config.toml
num_hidden_layers = 16
hidden_size = 256
num_attention_heads = 2
num_key_value_heads = 1
head_dim = 128
intermediate_size = 512
vocab_size = 1289
hidden_act = "swiglu"
norm = "rmsnorm"
norm_place = "pre"
norm_eps = 1e-05
positions = "rope"
rope_theta = 10000.0
rope_fraction = 1.0
qk_norm = false
attn_scale = 0.0884
bias = "none"
tie_word_embeddings = false
parallel_block = false
init = "uniform"
init_std_qkv = 0.0437
init_std_o = 0.0437
init_std_up = 0.0437
init_std_down = 0.0
optimizer = "laprop"
learning_rate = 0.00118
lr_mult_o = 0.918
beta1 = 0.9
beta2 = 0.98
lr_head = 0.0402
max_grad_norm = 1.0
warmup_steps = 551
schedule = "cos"
final_lr_fraction = 0.1
batch_tokens = [32768, 65536, 131072]
max_seq_len = 1024
doc_mask = true
z_loss = 0.0001
train_tokens = 387800000
max_steps = 5365
dataset = "wikipedia_en"
Each number is 200 + 40 x the weight over the matrix's rms, rounded and kept within 0 to 999. Layers, rows and columns count from 0.

# layer 3 MLP gate, 512x256, rms 0.0363, rows 216-252, columns 0-63
227,166,246,144,208,200,225,228,176,191,250,217,213,237,198,189,208,157,214,194,225,225,221,151,207,205,168,177,153,181,144,241,202,132,190,237,240,190,140,259,230,258,206,220,165,194,183,136,208,188,160,175,139,205,175,138,152,207,245,176,223,216,271,174
211,224,186,164,189,178,190,192,213,177,208,220,256,204,243,193,252,119,184,258,243,130,144,129,139,149,198,234,188,250,220,162,144,227,198,167,231,296,190,267,157,241,255,174,199,189,158,228,165,243,252,214,205,214,172,180,233,200,193,160,281,219,171,207
147,131,189,176,148,187,184,176,156,175,183,236,232,167,236,256,289,164,194,129,210,188,215,155,223,174,213,140,192,303,192,159,120,243,241,172,252,217,109,176,162,224,145,215,226,270,227,225,255,207,227,147,183,188,232,253,190,216,265,176,187,164,203,164
146,289,207,240,158,172,176,155,154,182,139,223,167,173,204,161,211,187,182,169,244,209,211,223,174,213,179,161,174,256,189,260,224,219,254,127,177,203,257,275,236,207,147,230,248,139,205,205,164,177,194,247,148,202,213,223,212,248,217,190,207,194,182,259
162,155,95,229,233,256,194,148,134,245,146,247,244,234,119,223,147,183,201,178,182,204,175,204,186,99,164,228,163,129,207,246,179,148,178,177,276,147,166,164,239,251,127,244,162,141,222,152,157,210,283,192,164,187,175,150,225,199,228,237,253,210,200,195
184,242,220,172,159,155,207,151,196,229,161,205,198,191,236,164,203,241,211,147,138,157,196,231,234,220,172,252,195,243,242,276,212,209,164,222,196,231,141,258,161,194,305,217,168,144,292,241,129,207,169,221,253,189,218,171,188,216,160,264,166,192,217,142
174,206,204,254,216,191,132,231,108,151,165,232,173,187,170,165,227,185,195,181,209,236,198,209,127,242,206,100,143,201,145,147,250,265,198,206,120,262,157,225,250,200,164,186,200,141,191,180,220,207,194,234,208,177,171,115,255,187,156,220,239,215,176,263
212,272,119,131,234,201,219,161,195,134,149,277,227,228,175,229,170,222,187,244,224,189,244,183,192,196,154,238,223,214,193,175,180,255,254,194,168,188,204,174,189,178,206,155,262,165,141,155,179,170,229,172,180,176,230,225,267,248,153,191,141,177,206,195
177,216,237,201,215,187,170,210,203,210,194,205,160,224,272,249,152,266,211,191,182,162,254,182,195,214,198,253,274,213,173,150,181,232,296,165,321,257,215,222,208,286,215,166,250,161,207,185,181,155,218,159,203,197,135,201,158,286,188,199,170,224,197,165
147,270,239,213,129,234,197,168,221,194,125,218,246,143,210,192,234,215,270,229,172,111,187,287,254,217,232,298,162,243,185,153,259,243,202,185,228,176,156,170,213,198,154,282,173,204,228,147,125,159,209,198,133,169,302,218,185,134,87,295,202,174,131,205
213,164,212,246,196,174,199,150,205,173,275,193,166,173,172,202,172,227,257,170,146,215,218,192,144,175,159,230,154,240,271,210,159,140,152,141,178,164,235,156,234,200,242,182,175,191,237,243,184,231,171,250,262,180,246,187,169,219,213,142,182,244,135,138
149,188,178,130,198,183,212,243,230,172,201,237,259,211,188,162,206,195,233,223,230,258,310,193,239,303,266,229,153,208,228,226,167,246,252,168,207,186,214,238,247,187,215,132,223,211,238,137,225,224,189,163,198,189,306,240,148,155,173,156,232,276,232,255
218,179,241,225,193,176,134,251,97,237,189,256,251,262,209,261,126,165,195,248,163,173,166,136,130,176,159,181,191,244,127,204,217,274,149,188,164,240,208,120,132,164,260,302,213,298,187,171,127,213,207,266,207,235,205,199,237,173,210,147,223,176,198,263
215,193,269,285,206,163,272,262,110,231,195,152,233,158,245,221,202,161,252,160,168,274,216,203,270,228,231,203,212,225,204,137,187,185,232,209,213,193,227,214,202,219,143,166,182,208,185,235,160,220,252,181,207,185,242,231,187,209,263,260,180,222,130,214
177,244,216,176,155,242,201,235,269,151,198,189,134,175,198,172,194,192,159,203,208,164,207,157,263,252,204,245,177,240,137,155,290,191,245,214,251,184,178,255,159,218,207,181,216,227,224,125,117,250,264,156,231,234,147,218,180,191,201,169,210,185,226,211
147,155,81,154,210,273,152,215,226,230,196,264,149,163,232,263,271,211,192,236,214,256,134,169,132,237,167,194,265,125,120,204,199,242,137,182,212,169,204,158,192,133,177,224,183,226,172,199,230,174,148,251,155,233,148,230,164,253,195,300,250,189,270,230
182,209,262,236,210,133,248,205,185,184,232,236,188,257,186,165,169,169,199,278,149,212,232,165,190,179,203,163,185,167,211,243,247,153,197,228,212,196,197,248,111,193,199,238,190,223,227,202,185,134,231,173,234,210,180,220,156,266,189,191,218,154,122,151
240,209,187,165,177,179,200,250,167,129,259,159,182,259,191,250,163,248,199,182,161,133,241,225,214,222,272,143,198,271,166,144,261,103,177,190,165,215,161,259,196,278,172,218,319,154,151,159,184,199,226,238,196,207,205,279,154,241,176,212,175,191,187,264
218,167,181,222,189,198,163,201,199,123,188,175,193,188,217,78,165,296,196,187,208,232,147,177,278,179,248,276,230,174,204,235,200,148,201,245,292,192,102,180,253,215,224,232,184,217,244,157,148,218,187,213,168,165,221,271,257,239,218,192,141,218,224,208
226,225,178,182,217,171,185,164,173,172,210,178,188,196,174,179,165,282,268,189,193,220,170,164,124,205,143,177,132,233,169,179,142,157,101,239,208,166,211,168,185,239,215,155,210,212,175,192,248,206,157,230,206,213,211,192,220,267,175,207,128,158,219,159
171,162,207,174,191,228,212,211,269,199,163,219,209,169,250,200,248,150,161,151,252,199,278,218,250,172,214,211,276,142,261,166,138,221,191,206,208,203,235,251,149,208,185,201,157,224,157,119,129,160,192,177,180,179,190,159,179,148,240,159,251,185,223,222
304,266,224,155,214,178,150,152,188,163,295,238,190,175,138,207,174,265,234,207,216,154,237,226,138,202,203,106,226,201,181,215,216,200,265,231,119,271,224,183,177,218,230,169,273,177,145,198,274,206,152,180,151,199,268,180,223,216,171,196,216,125,213,178
232,155,222,175,141,185,182,251,256,212,263,184,137,259,284,210,190,205,166,214,178,163,207,201,273,245,161,225,186,159,189,174,206,219,178,273,238,177,220,185,247,268,132,204,157,136,199,214,165,222,223,171,165,214,257,232,175,217,218,146,159,149,173,238
160,148,219,248,200,174,228,150,233,172,201,258,199,231,181,161,231,269,185,265,170,221,127,181,180,218,131,156,227,227,192,203,245,196,293,209,150,181,249,164,247,222,226,230,269,213,150,257,128,312,204,165,236,222,255,160,132,180,113,244,249,156,165,172
210,186,219,258,260,140,243,235,161,175,224,238,229,221,225,170,262,212,198,244,187,199,196,216,156,197,199,126,182,262,197,249,176,199,156,277,104,191,189,221,210,274,163,155,251,148,125,226,186,171,167,253,166,198,200,231,178,272,151,232,167,100,196,243
175,255,140,142,163,266,217,189,181,200,149,218,130,219,186,266,211,218,185,207,200,167,175,200,206,215,270,208,189,213,227,237,212,236,274,204,226,236,223,225,243,239,210,148,205,198,193,175,164,203,155,176,183,204,223,199,179,179,153,223,203,164,128,193
194,150,153,197,170,217,214,188,281,251,226,164,207,147,210,179,210,251,232,177,176,194,148,162,216,149,167,234,174,213,276,243,218,250,227,215,221,240,214,164,207,250,174,222,190,181,186,175,260,162,291,324,165,180,218,92,168,142,244,207,220,253,180,231
270,220,154,197,154,254,217,250,199,246,204,176,249,241,141,223,254,213,162,120,219,101,132,174,168,200,192,198,245,187,186,190,212,211,99,117,129,210,206,204,159,119,172,198,297,228,190,167,151,209,221,220,222,231,155,249,173,223,173,206,182,191,169,269
230,154,226,204,226,211,179,167,217,202,160,222,183,196,180,223,192,204,202,188,202,170,182,209,197,152,195,182,151,174,169,173,157,251,184,188,148,101,209,229,126,199,238,186,179,174,128,243,199,222,250,193,179,209,177,112,210,154,179,200,141,181,184,174
172,181,102,169,176,263,216,234,197,171,172,193,258,262,272,193,274,182,256,180,136,172,220,261,227,152,162,249,256,274,202,225,245,249,238,84,231,213,162,224,217,150,200,215,253,178,229,125,215,240,287,248,236,190,188,254,271,222,118,243,132,191,131,119
228,146,122,150,240,193,222,270,211,203,200,127,217,151,114,192,237,183,230,244,207,105,260,189,256,208,157,272,164,235,180,205,203,226,147,203,285,214,162,201,169,249,186,179,291,155,247,256,210,174,153,229,125,167,203,229,165,149,261,240,183,214,220,220
231,181,196,194,145,156,185,224,229,193,262,180,175,192,231,244,190,138,168,162,179,150,227,241,200,230,220,183,199,277,213,184,234,161,226,196,276,222,187,139,156,226,263,194,177,190,256,254,152,121,202,208,145,170,172,200,198,197,235,233,176,247,201,152
228,241,186,207,225,221,207,155,235,174,202,145,136,169,161,215,149,150,257,214,199,184,186,140,222,215,238,203,157,199,227,137,244,189,219,243,202,223,263,222,192,245,236,200,243,201,200,234,221,145,178,209,210,201,241,226,143,230,184,195,228,303,172,175
190,202,239,201,189,131,188,212,216,191,132,122,249,182,209,201,262,196,167,194,190,190,240,258,177,200,213,226,236,198,180,143,203,150,145,224,171,190,142,194,162,212,267,189,276,244,188,197,250,254,168,269,209,177,220,167,189,249,214,234,239,167,215,102
169,206,206,148,173,226,179,206,308,244,233,203,141,131,204,157,173,201,211,123,211,184,236,174,236,185,175,133,252,222,187,184,168,204,218,281,222,213,300,164,241,168,158,189,202,195,216,204,266,199,201,261,226,186,151,181,152,182,201,232,195,158,190,231
191,202,220,219,203,174,171,209,211,162,186,234,199,177,131,206,108,240,231,204,214,197,176,213,201,231,195,167,196,205,204,175,211,215,232,226,144,201,232,175,270,238,225,240,220,197,130,231,209,222,249,159,218,197,177,152,209,254,269,153,170,184,176,249
251,245,204,143,202,204,215,190,188,262,180,178,190,142,235,169,264,235,217,235,252,289,241,117,92,220,174,147,182,315,157,263,139,266,173,192,189,177,202,217,205,217,208,181,125,167,204,178,183,256,214,185,143,185,138,215,162,129,222,197,213,215,149,235
# layer 3 MLP up, 512x256, rms 0.0361, rows 216-251, columns 0-63
158,203,206,242,168,189,214,258,153,134,208,113,217,220,237,170,174,235,141,152,198,164,227,166,185,219,202,179,207,191,200,234,213,202,205,226,247,171,104,211,245,150,213,156,206,163,206,179,193,196,240,189,255,248,152,203,196,205,185,219,243,222,277,143
173,253,213,164,233,178,193,136,217,161,256,167,211,175,171,219,162,164,214,171,178,229,220,217,165,190,192,171,189,173,173,211,215,160,146,157,265,200,217,206,141,242,240,172,247,228,196,195,193,185,214,96,195,187,227,222,228,203,188,201,189,207,248,172
299,187,171,150,216,174,167,231,198,145,159,279,184,243,161,205,215,197,190,217,200,175,219,205,235,202,195,221,163,213,204,183,242,222,164,260,190,277,178,151,175,213,164,184,222,238,293,234,228,195,235,268,214,209,197,188,268,187,160,117,259,233,171,224
206,214,217,189,214,214,181,124,134,240,211,204,168,201,245,244,205,194,283,140,248,174,269,184,177,215,221,132,171,157,230,216,197,154,206,290,231,197,151,195,205,248,214,141,220,215,251,171,233,187,176,243,197,169,172,245,224,230,286,189,172,139,222,162
227,201,185,162,178,219,216,227,144,181,174,229,143,257,127,197,120,181,195,168,185,218,213,97,140,150,251,234,176,194,272,172,245,170,165,180,238,154,154,177,186,186,176,194,185,264,191,204,252,216,190,202,64,192,170,186,179,275,162,201,217,182,269,232
212,229,238,161,170,131,197,201,184,230,204,206,263,225,246,202,162,198,131,173,217,238,184,285,176,160,229,134,276,207,175,143,286,204,226,212,211,249,226,206,194,130,195,196,228,175,230,171,234,173,192,189,178,216,228,181,165,274,194,205,195,190,190,217
202,180,224,156,227,236,204,147,208,155,201,163,230,212,261,120,279,205,217,174,223,151,182,126,133,202,131,163,210,195,232,247,166,243,189,134,167,144,170,221,200,173,199,151,166,191,153,241,126,164,230,198,213,221,223,244,132,250,207,221,211,81,232,234
184,225,187,214,159,167,249,254,156,181,232,142,181,220,188,143,250,171,167,203,228,174,208,227,215,220,123,212,192,196,148,262,170,200,194,224,191,181,192,249,249,252,235,214,240,282,221,187,220,169,188,215,192,195,260,183,164,196,214,239,156,230,152,179
231,171,176,249,231,235,143,129,226,186,133,218,216,260,186,191,184,224,222,217,240,200,255,198,175,189,159,135,185,245,189,236,216,179,298,238,138,156,181,144,164,207,149,245,210,189,127,209,219,174,240,146,140,160,228,190,248,245,193,234,267,231,202,133
139,301,240,256,114,254,155,152,169,192,149,211,259,127,139,220,248,195,274,181,142,181,161,194,187,213,185,243,224,210,164,174,225,203,189,154,185,134,149,188,154,182,165,242,226,186,195,94,144,197,249,149,142,186,272,140,249,184,104,224,184,187,171,252
156,169,119,112,249,236,194,222,206,217,124,155,177,206,267,197,161,175,195,252,253,205,216,261,197,204,135,213,178,188,253,198,158,160,127,233,204,197,171,230,231,243,279,207,162,131,153,217,203,258,188,217,232,229,228,195,141,225,162,229,238,204,175,242
211,152,205,156,190,162,203,162,212,236,175,250,189,175,81,170,203,226,235,163,210,90,175,123,210,211,237,182,186,172,216,193,106,166,204,145,224,118,203,221,177,266,165,142,188,142,120,183,151,127,255,287,117,194,178,277,145,194,152,244,163,203,220,190
155,191,194,220,184,165,272,164,268,233,214,189,218,104,142,143,239,151,231,234,202,224,210,151,165,194,185,183,162,250,195,179,199,286,224,155,242,216,133,194,159,210,201,131,120,252,271,220,239,154,140,170,145,231,210,188,165,227,169,223,155,189,252,195
166,242,173,242,220,195,163,240,226,131,222,187,236,173,210,152,198,261,168,112,212,226,178,200,225,184,206,214,168,176,208,172,212,259,187,207,220,181,234,208,220,165,164,200,185,168,236,216,225,216,267,226,228,195,162,135,168,261,180,252,225,180,237,218
226,228,199,209,177,211,240,133,192,223,216,210,299,220,186,252,186,230,238,162,237,187,167,213,168,240,219,222,210,212,235,215,156,234,214,259,208,256,200,210,192,218,220,200,216,173,208,140,197,215,165,118,207,223,199,151,161,263,299,188,184,168,249,242
161,217,160,120,126,171,154,222,193,241,235,167,209,222,226,333,203,123,161,77,145,138,215,223,212,272,150,188,236,171,191,226,278,225,262,221,224,186,189,260,171,281,184,116,188,223,243,184,215,202,265,254,224,198,213,193,162,243,238,193,254,163,243,128
202,197,208,128,236,171,181,195,203,206,174,279,270,147,199,189,200,190,219,252,237,204,121,146,111,145,174,209,230,224,225,152,203,213,234,181,213,199,243,220,173,226,214,190,217,187,191,234,232,175,113,230,208,180,173,204,203,253,233,131,145,170,220,164
161,212,197,160,187,195,198,234,185,222,147,171,195,249,243,199,179,136,193,150,163,210,205,186,189,219,153,256,169,140,232,172,195,235,220,220,241,179,187,151,146,181,145,244,171,163,235,225,203,147,212,146,138,174,254,183,202,195,224,231,227,183,181,196
160,177,204,229,149,197,210,277,182,260,185,172,189,143,211,227,230,233,193,211,229,261,257,133,170,205,230,259,134,248,165,227,271,118,178,212,277,186,220,222,196,253,169,200,247,88,226,188,170,203,169,234,219,216,159,184,200,170,196,269,202,145,186,88
145,162,222,163,180,178,255,195,204,270,234,220,154,165,194,198,281,194,225,174,154,177,153,174,220,160,173,270,182,247,151,109,297,128,171,141,177,198,158,251,85,159,232,165,241,211,142,215,249,149,211,228,200,166,158,205,204,197,232,169,166,210,195,216
164,252,156,319,215,236,129,159,127,246,129,204,234,221,302,207,170,251,201,217,242,224,191,215,210,221,159,201,131,223,179,184,218,206,192,169,184,202,216,192,181,172,197,214,198,135,169,215,191,289,219,108,235,204,207,198,235,237,173,226,162,229,236,174
219,170,203,159,229,176,121,258,244,164,185,150,211,147,204,218,97,180,199,150,200,200,188,213,159,238,149,252,136,182,149,170,142,172,213,203,310,259,159,178,164,172,180,148,225,169,191,181,179,187,143,158,223,186,241,152,142,294,233,227,163,198,197,201
163,222,198,206,229,221,139,185,238,192,214,189,189,138,209,234,192,235,173,204,230,215,215,246,220,181,176,213,181,238,144,196,163,216,227,261,175,229,257,158,150,194,135,229,182,234,176,212,243,210,186,242,166,197,253,128,182,174,191,193,168,219,200,197
142,124,197,232,217,224,235,142,241,222,267,155,270,216,199,219,230,255,200,233,146,195,206,176,179,206,249,212,236,153,137,171,227,238,268,160,250,182,237,232,283,188,183,219,210,193,205,238,197,195,179,130,292,180,181,246,161,176,185,215,218,227,218,193
235,220,281,251,175,204,203,122,183,265,146,229,182,291,128,203,219,217,181,203,228,282,196,230,250,264,204,191,237,158,181,166,134,178,247,259,221,199,178,187,268,185,270,231,219,264,170,206,241,232,114,200,220,216,186,194,173,196,177,213,151,244,170,166
147,165,142,206,276,145,251,175,181,229,160,179,179,180,140,215,202,217,168,203,203,165,153,213,160,185,132,157,251,193,199,161,197,209,227,273,177,189,242,192,227,150,219,246,232,199,159,186,250,233,183,174,172,223,180,146,196,195,189,211,253,151,206,197
223,242,207,215,220,148,226,258,138,170,271,173,269,263,281,181,148,215,205,273,183,205,199,177,172,178,162,222,201,230,160,243,210,241,188,116,134,151,268,207,248,173,185,141,251,164,265,162,219,172,237,173,151,209,238,142,246,186,131,176,269,143,217,153
220,198,262,163,188,231,261,235,216,167,183,154,219,196,226,167,191,229,125,250,85,196,280,233,225,190,240,201,208,165,202,290,134,168,153,235,180,235,178,194,207,208,268,164,222,133,256,171,221,190,173,212,276,248,96,158,176,160,190,107,103,167,151,206
283,115,166,98,276,256,175,241,202,153,185,185,186,280,219,221,210,147,199,129,165,193,188,244,219,231,216,222,164,189,174,214,197,146,234,225,206,178,165,233,226,192,170,254,146,149,253,191,211,233,186,200,189,216,152,117,257,161,251,249,205,183,222,181
197,313,178,188,186,200,153,192,141,274,219,178,203,187,184,232,131,188,311,207,182,208,285,200,225,132,248,253,133,211,220,219,197,199,211,190,276,179,259,254,232,219,178,211,227,199,239,252,148,132,205,132,165,164,240,116,229,177,225,39,226,250,219,192
168,183,230,220,243,211,135,133,256,193,173,176,226,191,263,259,217,223,191,263,197,203,158,205,253,196,202,231,190,169,232,206,186,159,186,254,283,234,173,142,202,177,243,210,189,197,196,183,182,217,235,203,147,206,135,180,236,214,179,161,210,214,205,195
201,245,233,263,226,185,190,119,201,270,238,137,188,239,218,240,193,269,170,241,186,207,171,194,242,204,191,220,237,201,213,165,198,202,186,183,243,199,139,177,266,264,172,205,229,217,197,165,199,153,127,193,206,194,212,158,262,229,220,145,221,157,155,186
174,174,145,147,226,141,234,199,227,205,274,238,149,241,208,163,188,203,233,211,257,242,223,194,204,209,211,225,100,203,250,156,239,196,191,184,257,207,217,211,207,148,138,198,243,247,248,229,117,195,189,281,240,193,255,215,185,172,178,191,142,200,231,223
231,193,190,181,215,206,124,183,160,127,201,212,160,204,206,145,181,232,220,203,199,163,262,262,229,150,137,79,221,207,146,178,228,233,183,131,132,167,152,152,274,261,183,233,211,200,148,198,201,200,129,185,160,175,219,198,249,182,190,142,192,113,217,183
169,173,202,195,215,189,160,133,259,234,201,210,169,184,188,195,212,172,201,139,195,178,227,167,172,194,234,136,293,223,188,211,234,219,222,182,176,225,273,221,225,181,171,192,230,198,237,243,173,266,166,240,157,230,243,167,270,206,183,206,171,191,249,267
247,148,236,206,178,241,204,160,137,139,185,207,226,178,168,169,201,305,133,233,282,184,176,232,149,212,175,175,163,188,187,147,130,266,267,224,171,235,151,148,165,239,201,148,190,174,109,203,129,185,165,193,153,167,247,195,172,231,201,169,166,168,223,170
# layer 3 MLP down (transposed), 512x256, rms 0.029, rows 216-251, columns 0-63
215,150,194,198,193,156,202,201,192,170,181,140,215,194,233,226,196,211,175,194,190,233,179,179,243,207,267,218,226,169,146,214,224,156,233,194,233,231,201,183,232,177,196,163,190,185,183,162,205,202,154,260,299,257,236,232,156,251,148,171,177,174,162,182
182,252,197,201,228,154,239,151,214,145,237,132,176,147,185,227,200,173,189,200,119,195,243,186,137,185,211,237,213,193,254,226,151,149,232,163,207,243,232,213,176,215,137,174,208,185,182,181,194,173,221,262,178,190,149,135,180,251,144,236,177,193,153,162
152,191,186,168,290,193,223,221,155,197,231,227,226,221,209,169,215,240,203,216,217,163,250,255,213,198,221,179,287,232,173,173,208,223,237,238,172,126,242,185,206,225,189,179,241,248,249,269,193,176,223,179,182,355,211,191,207,182,214,227,145,214,212,169
219,230,144,196,215,166,182,175,289,197,163,201,251,201,243,219,202,167,130,261,210,278,200,277,149,220,223,169,106,237,192,209,176,252,176,260,209,195,198,219,217,166,224,188,133,260,177,249,237,217,192,182,229,162,219,230,227,210,189,158,172,179,238,215
214,308,199,130,244,232,238,243,159,96,271,276,155,208,220,171,195,241,232,231,202,230,223,188,215,224,194,159,220,266,279,243,230,195,192,239,140,254,207,270,241,223,206,207,203,156,215,224,259,167,218,185,192,177,213,253,300,229,180,217,164,185,261,243
213,201,189,224,152,203,239,202,160,153,233,212,212,198,191,161,190,218,155,254,224,211,204,259,247,202,129,266,178,190,261,66,137,193,202,188,223,165,171,192,194,242,260,161,195,245,232,203,215,206,189,215,123,169,244,186,230,260,168,209,159,244,176,185
220,181,182,87,208,138,220,262,134,188,186,223,215,175,247,169,197,212,186,176,238,230,185,156,202,215,195,197,179,181,233,275,200,150,249,216,191,137,182,229,180,190,196,143,173,239,175,72,135,228,182,161,178,147,261,232,202,171,295,137,157,204,219,154
199,154,211,166,168,175,305,185,230,256,234,220,189,238,181,222,260,211,141,171,178,161,246,261,196,187,231,253,228,236,153,271,225,225,249,286,189,154,189,177,181,226,233,176,172,123,225,199,193,235,204,178,253,262,197,221,109,222,152,210,215,218,145,169
198,229,177,209,212,117,176,241,237,197,119,216,220,199,182,180,273,269,238,202,268,101,209,203,109,230,162,163,251,222,215,218,100,234,255,166,205,223,173,216,139,208,147,169,193,184,252,221,225,182,223,111,171,123,184,208,217,218,160,248,209,212,240,207
162,263,193,196,140,309,157,206,193,163,93,138,242,201,229,246,208,213,217,215,261,227,183,282,219,220,192,207,204,208,260,230,205,233,173,177,249,191,208,190,232,126,224,248,250,205,226,157,117,244,264,244,214,102,214,212,221,157,155,192,266,230,161,155
202,204,139,206,210,213,142,222,216,154,132,164,203,219,179,156,273,251,257,247,180,190,136,218,219,147,184,181,175,176,195,253,266,163,160,220,217,184,172,198,199,205,188,174,174,169,244,138,145,253,250,198,219,137,205,188,188,212,226,87,228,248,218,163
261,267,225,240,242,271,221,181,246,216,139,236,173,196,103,134,115,139,178,169,206,161,225,209,165,148,148,193,185,191,162,187,195,197,194,227,175,161,180,174,257,205,246,232,157,191,233,157,122,179,215,215,178,250,187,269,174,192,273,193,187,192,152,153
152,128,197,152,191,241,269,173,203,166,279,164,194,184,212,116,232,271,216,184,208,194,257,205,161,173,228,106,187,149,224,209,178,190,128,167,274,223,234,208,256,270,134,100,151,184,228,204,254,171,218,245,165,196,179,178,241,261,194,254,174,184,211,216
262,234,114,202,233,203,160,132,191,188,226,222,231,168,230,262,146,251,242,198,153,206,193,211,146,164,146,195,257,279,221,183,135,165,161,155,272,239,235,149,315,227,180,137,126,183,244,108,149,189,202,158,217,166,202,169,198,161,243,228,188,250,242,206
277,264,236,174,181,154,236,120,181,178,237,192,201,269,188,190,156,184,230,245,232,181,228,163,175,262,240,203,230,221,206,204,149,221,212,258,235,197,191,166,215,215,168,206,98,184,224,221,169,206,228,149,229,175,170,253,260,227,178,280,240,209,195,253
153,157,153,197,196,177,184,279,213,242,160,157,185,213,193,238,138,167,236,120,249,222,217,148,177,272,137,231,162,103,188,182,192,248,218,244,156,151,214,187,169,193,207,103,245,248,279,200,163,126,166,222,174,263,252,151,223,127,253,151,237,76,218,157
131,180,152,199,239,264,265,190,185,199,144,202,178,266,163,142,192,181,204,148,158,221,222,270,155,144,117,254,135,208,194,164,199,234,131,147,217,164,231,205,238,132,246,235,232,201,174,270,277,162,206,233,197,228,66,189,175,187,239,162,195,175,169,210
191,168,254,241,145,184,208,214,174,209,231,233,257,206,213,177,271,106,224,136,234,242,228,163,137,197,173,258,175,199,222,201,197,160,203,188,219,192,254,220,153,181,207,111,188,196,166,240,178,169,150,198,198,289,173,189,179,183,158,222,236,148,148,248
219,199,212,163,195,184,230,232,194,181,165,149,142,154,209,232,243,219,248,263,132,188,186,240,288,239,167,231,184,161,206,164,245,200,231,219,222,264,206,255,227,227,183,163,224,272,237,164,136,215,226,87,175,195,197,153,219,229,136,214,157,244,175,209
190,206,215,191,220,243,204,176,268,226,187,212,214,223,184,241,280,200,232,189,195,129,119,180,219,181,149,306,199,230,168,219,234,195,145,126,246,250,219,263,175,114,206,120,197,230,174,201,107,187,244,170,198,207,231,155,235,116,287,214,171,267,245,239
204,172,220,197,136,158,243,218,185,230,269,250,176,145,211,222,165,169,209,143,208,199,207,218,192,189,161,232,164,168,160,193,183,230,198,177,236,252,179,196,172,227,169,173,213,223,281,165,162,210,200,274,192,245,198,208,138,248,173,208,175,197,158,124
167,199,176,211,199,258,151,216,175,208,266,214,196,265,198,184,229,159,169,208,213,210,205,241,156,126,223,186,166,206,263,159,122,155,216,247,170,193,206,186,189,239,298,145,214,252,195,249,214,138,188,192,170,235,196,240,158,270,229,239,189,221,216,172
198,231,167,170,214,215,195,179,261,214,133,252,208,241,197,208,228,225,245,182,254,256,238,250,197,243,229,158,189,211,214,223,201,204,207,217,224,232,208,270,162,215,173,208,220,215,198,137,212,207,228,180,230,218,187,157,188,231,231,219,202,219,232,131
248,218,230,230,217,202,193,208,177,149,112,192,258,246,287,165,203,186,178,201,216,234,205,202,249,231,238,120,172,257,235,219,218,249,217,150,176,166,183,242,227,116,243,234,222,139,156,210,191,194,239,138,189,118,162,194,175,201,198,237,205,183,247,225
170,205,210,111,133,148,199,185,136,244,259,127,177,193,210,137,239,176,205,223,207,179,193,212,182,197,229,194,188,207,198,198,131,155,166,218,237,237,201,154,132,123,203,171,235,126,221,209,191,144,159,198,216,139,106,179,159,248,287,170,193,178,240,252
188,252,200,213,176,169,234,212,170,222,172,186,176,161,187,213,122,234,166,219,196,184,211,128,237,226,169,165,241,207,196,167,169,171,196,240,184,249,178,190,141,214,182,194,216,175,249,264,211,186,147,105,266,120,138,219,211,219,206,212,280,239,226,256
178,169,219,199,201,171,266,201,189,198,215,206,202,205,195,165,188,268,193,190,168,219,189,273,117,155,282,157,222,257,207,163,125,222,178,141,169,251,220,207,178,246,143,250,190,207,241,173,188,148,149,199,199,187,250,195,222,197,190,252,209,202,214,126
161,157,226,180,157,290,219,204,200,175,240,163,189,254,163,302,241,207,164,286,139,149,269,259,174,176,188,239,191,269,180,239,252,130,171,285,187,116,188,148,236,145,184,224,182,78,176,271,225,210,198,216,216,347,127,200,194,288,153,190,189,237,166,255
221,229,190,184,230,177,120,189,134,252,117,191,149,199,164,171,178,218,191,194,227,170,189,236,161,181,195,211,226,232,199,199,180,239,193,215,168,208,193,220,208,211,226,236,237,219,233,185,160,198,240,147,197,27,210,177,207,201,225,191,201,250,215,132
264,257,224,198,226,158,283,215,127,292,155,193,247,151,236,216,172,209,228,280,179,278,202,243,185,164,222,224,156,208,331,145,217,232,188,155,256,165,254,214,225,233,185,230,199,120,266,265,212,177,153,97,144,166,252,208,278,172,167,134,156,147,143,268
229,176,216,225,254,219,204,222,181,230,215,191,210,187,274,208,176,201,290,212,152,140,192,194,264,241,232,235,119,243,201,136,186,124,161,214,226,180,229,193,122,225,205,196,265,280,177,206,162,133,166,203,200,268,238,189,155,277,231,203,154,236,236,198
284,194,272,245,137,185,159,154,194,226,283,184,114,187,233,162,269,184,253,178,178,188,170,175,250,205,173,155,164,233,147,188,212,181,193,205,218,227,182,247,186,222,239,233,188,269,184,210,174,191,161,150,216,239,193,212,280,233,164,200,198,125,205,209
307,208,157,183,153,227,228,165,235,248,185,198,254,173,294,178,207,218,190,213,272,246,249,202,230,212,99,212,183,250,148,270,165,222,181,137,179,223,120,232,208,259,205,176,222,221,226,150,202,296,274,172,186,171,114,244,185,173,207,216,186,251,204,186
250,240,173,176,140,249,143,137,169,103,117,194,184,130,269,160,198,256,139,231,234,224,180,238,210,196,174,86,211,165,162,241,253,192,235,187,154,196,115,204,197,259,173,209,227,271,249,183,230,191,194,207,127,98,215,197,155,175,167,166,180,185,237,218
177,185,196,199,210,153,170,213,204,208,87,129,231,201,214,188,227,211,218,182,250,263,189,264,216,155,218,194,243,220,220,230,266,214,191,225,205,142,155,184,166,180,181,248,237,175,123,178,175,187,228,229,205,136,213,212,180,135,224,198,172,183,288,178
243,200,266,163,152,267,221,199,244,95,193,241,259,98,188,126,169,149,190,191,187,198,183,144,198,195,252,214,169,175,218,207,129,218,119,222,247,270,223,208,240,199,212,156,189,160,206,170,138,258,181,176,150,205,181,191,187,155,190,225,169,170,242,199